config.toml
num_hidden_layers = 13
hidden_size = 256
num_attention_heads = 4
num_key_value_heads = 4
head_dim = 64
intermediate_size = 1024
vocab_size = 8192
hidden_act = "gelu"
norm = "layernorm"
norm_place = "pre"
norm_eps = 1e-05
positions = "alibi"
qk_norm = false
attn_scale = 0.125
bias = "all"
tie_word_embeddings = true
parallel_block = false
init = "normal"
init_std_qkv = 0.0249
init_std_o = 0.0
init_std_up = 0.0249
init_std_down = 0.0
optimizer = "muon"
learning_rate = 0.015
lr_mult_o = 3.0
lr_mult_down = 1.5
beta1 = 0.95
lr_head = 0.0106
warmup_steps = 200
schedule = "cos"
final_lr_fraction = 0.03
batch_tokens = 65536
max_seq_len = 1024
doc_mask = true
z_loss = 1e-05
train_tokens = 744800000
max_steps = 11365
dataset = "wikipedia_en"
Each number is 128 + 24 x the weight over its row's rms, rounded and kept within 0 to 255. Layers, rows and columns count from 0. Numbers have three digits each. The size before them is the row's rms in percent of the matrix's.

# q: layer 2 attention query, 256x256, rms 0.31, rows 152-162, columns 0-127
# k: layer 2 attention key, 256x256, rms 0.302, rows 152-161, columns 0-127
q152 093:152110124111083120184129098080160157116152146092109145162126166125136102168110106198141128158128197146146148132101100110097116123148082129150095164107145109157154141139110115119131138099148155158169137118145099098085139125165139170128106101131128099125076117178138132109127157157126129151136138126158107136097092134121108146135139145158116104078152130134101132122147138121098106126162
k152 097:166128149101108105177115143097142167128148166088106171148157146123156107141114152153092083149124171127156121126134124147125135138162128132127101142067146113153145103155142088159180134132106162175138133095122105131068144128120127146139136081139122092116117132123117111118136116145136095128117147085141111134118099125109135147130124119128102087132123188123122147126118116122100119107190
q153 091:121135137117114126128111119166120150086136131072117183145134142104081116169119148162154085125149138130136151161126134153155125147155133078092120168065101152084159138156128143111103137108157125097147155161101088097107128146160130102110155114095122136140144143111134123085115174098108140126115136131089131138142124131103114151130127105159118125148119120097120136132131120106125133121147
k153 092:138114136136138144127137116155186139142139122136150159109130114134088087139100155146133076173089104165099167141082147123128112151112132142160110142105125190127116121122121135097138149098063114090143108168125113109108122127129141120068127128119164155130120157078190129134125146111143107138135081113145116129107133142110116164102160096170145141114139131138120122121142157088139110098104
q154 089:117106128135139100119105127054165107124107132131097134142104128158098117133102107120151140129136100101138185092107157194128103122135163127120111167168096112122111104093108110141147150150141156147113120155160062118119134148156070133119148127170137134120120111182126142078156130109105111161116131162110086096143140207078124127113110155132139120111071160151141134152101131127100143153099
k154 093:144125142184168101099139123116163150109068134088129084133132145128116129107083099130126130142106101117126160094134141196132154179128159128111140131152117118160128122069178132121173108115134133122102114145131119157112096111163109140161108119174139130127129150153116130127167131109121143131099140158168140141127103150098156183094131131115094110111117110122133119151122143132125119150078
q155 098:156111077141158093163135132128072097122136138099113088137097159117123117136191095112138099105074107100124185125109099084117109113179106145159162137140141140165148128121119107148130134135114139152130112160123113163139112122100152180125129133105076094099139113148122109113120101104102123129155158134164135149138129169160142133137133117122127136126117111161130128078118132082104155126127
k155 101:170114163153139109172161091106114109133148134106144126086104147116125114109181144110135127141142116134141160126088107136102156100147129132141116131168149082181137101094135132123150116166138142183126127104104120161143121124072143150140106144137114109083087165163130132128119171091116141160122141150124155182139135128150115105111191128164109133137100123121121120084092113100119138153098
q156 099:127134180130130096110131065119138101094104126140113114129150118142149110125146112142123156127126125113103111097165115145124133133154116130202146073130141146102152163128088141103113092149124149135138173139131126095180100141107098122114107097108166155122160150073093100115126136140144129150146111120131140113155102128124127149126084098100126157140155091140109138141112088126155147118149
k156 105:108144143095123110126135131144157139110104170148110104140143129119119116150110084118105140124087101112133130111139165129094143117165128123123122068145102116087139166105136120107116069141124152121131139139159127093125138134102111130103121113121147156122159118118132115106140129125125127128130103113125106109141092168101117139163124071130147115106143124110142170139159065114151124126131
q157 089:140103151116105152112151108129132129106130128165171120133156119121104152164112129144137143114143104078148158163159114113097105132102119102162085052126141135114146124146120150147124129089135130128170092147119128127142165132133127090098123133148143126134145139142134143124063131100096125115136143106103135155115128120124131101129111149118158128153139146103133064113106178123142078111133
k157 091:132108144094113178139117087165099090093125111118142110118110101172112124127089091134137137081165109105157157149155140129106180126089121134144142137124124138149124136151109188124088123130132123138162140114115173126067114105114155086129134162103144083142130128177108177126128106095111119145135119161118122124101102137108125098167146070118196125136169132152126136127094137113119094087162
q158 091:173164161112090109153144168131088085110169130106137123154137112161140154090141117131114102123112157110130101182144115154122135142147097127121134131099103103111084106103125173126118149124111152147137133127135107092178111164124129107151180105136107147052128142155104128129132117106118140157143051119172138157114148111134121121112106127122120115132144112126130121154137116180146129122153
k158 094:151124128166123129140167146144097094127115138157086120115126135143168147140118118111132125117133091152148126132131116099130156144071125153096156176103105105101097132115133169149111112112129138091146099165094124145133104132118114093120092146138138128089075137144100148116152147125151159167172120121140146153153146129107109128148133131104120161062184142175135130143118111173152117131093
q159 094:104155162109113132135125161108186164076147135091178125134124124145112140130098130111122129127107165122091128160139167147147133149169102104112114123140115156106125098157112168129168135114133142126134146102126112155138119101178082094125109116083114098132141114135150132146110135105098118149132106142103163122116077138120090092159145138113106107148130121122140147082162126149077156142157
k159 103:157099111088130135070145156118128084099114135136150136147121134126130125133101093122155142093097134123126120107132151111132160121135099142107124161138119149168124093141114151140153140145101172144141076106154102168135128100142084099133130126111121107163101172103149155181126113143118116114124043155100159124135090123110080171136148131097104150109126138120172141093191128113147092128151
q160 093:142100146134133149134176102121092138099114096133127107105136090123097100135125096138106109123102126101106132141121107144091123152153094139181131146104098156102092097141127118127144113135134144041190209156124140119115148103112107106138129088118125153144112142148118101144105118156118108105123145158107118121135123145108147132114110100141151141145149133111141137163173139154156142105154
k160 094:142118095103132141058160128114131124118085116113159143117118111140098132125112085104113122162132133101136122105158136126112108089088125106114130161113158131173133155134102097121122119119140164082132142172140131109137137114130098089109172115135128159151152149112111117125117097116112122150108173158124124110114126124144114154148133078152187127154128109149187155140157106125117135132124
q161 087:165145159086143108123087085136161125142126173120133111143112095097147167079152135135152131124149109115135148132155206121155119085139131094118093087104152138167126177177109120125101111125197121110143116123125150143144114143063093152117125089149117161135143141147100113117152117116166103145125117148138145094156091114150119130111100131166102124122105085145128112111117118125113097117131
k161 088:145137114109131109140069133136121132124112128140124164090131155107097162138112102127091149109164147170102167123130195152137109120169131117078101144129117134118117141153125103109096118124119108119120123126108137102136148108156142140139098117117157142140145110124131108100143163079132120128133119124125168152165108141149128138120115124113089119148120070086123149155090146135114087106168
q162 086:158099119115162134135095111133147118168105123132111127103149114118155097134110145149162139135156147079119120156145068154150112097097129124142090136141138110089155139150121138106148077103089111152122183140090172149150095114076121113142125150100149159129085124118158151189140113127130134115156137120106125127127123176131118138187117111136116143113122098114104135147097131155152125091162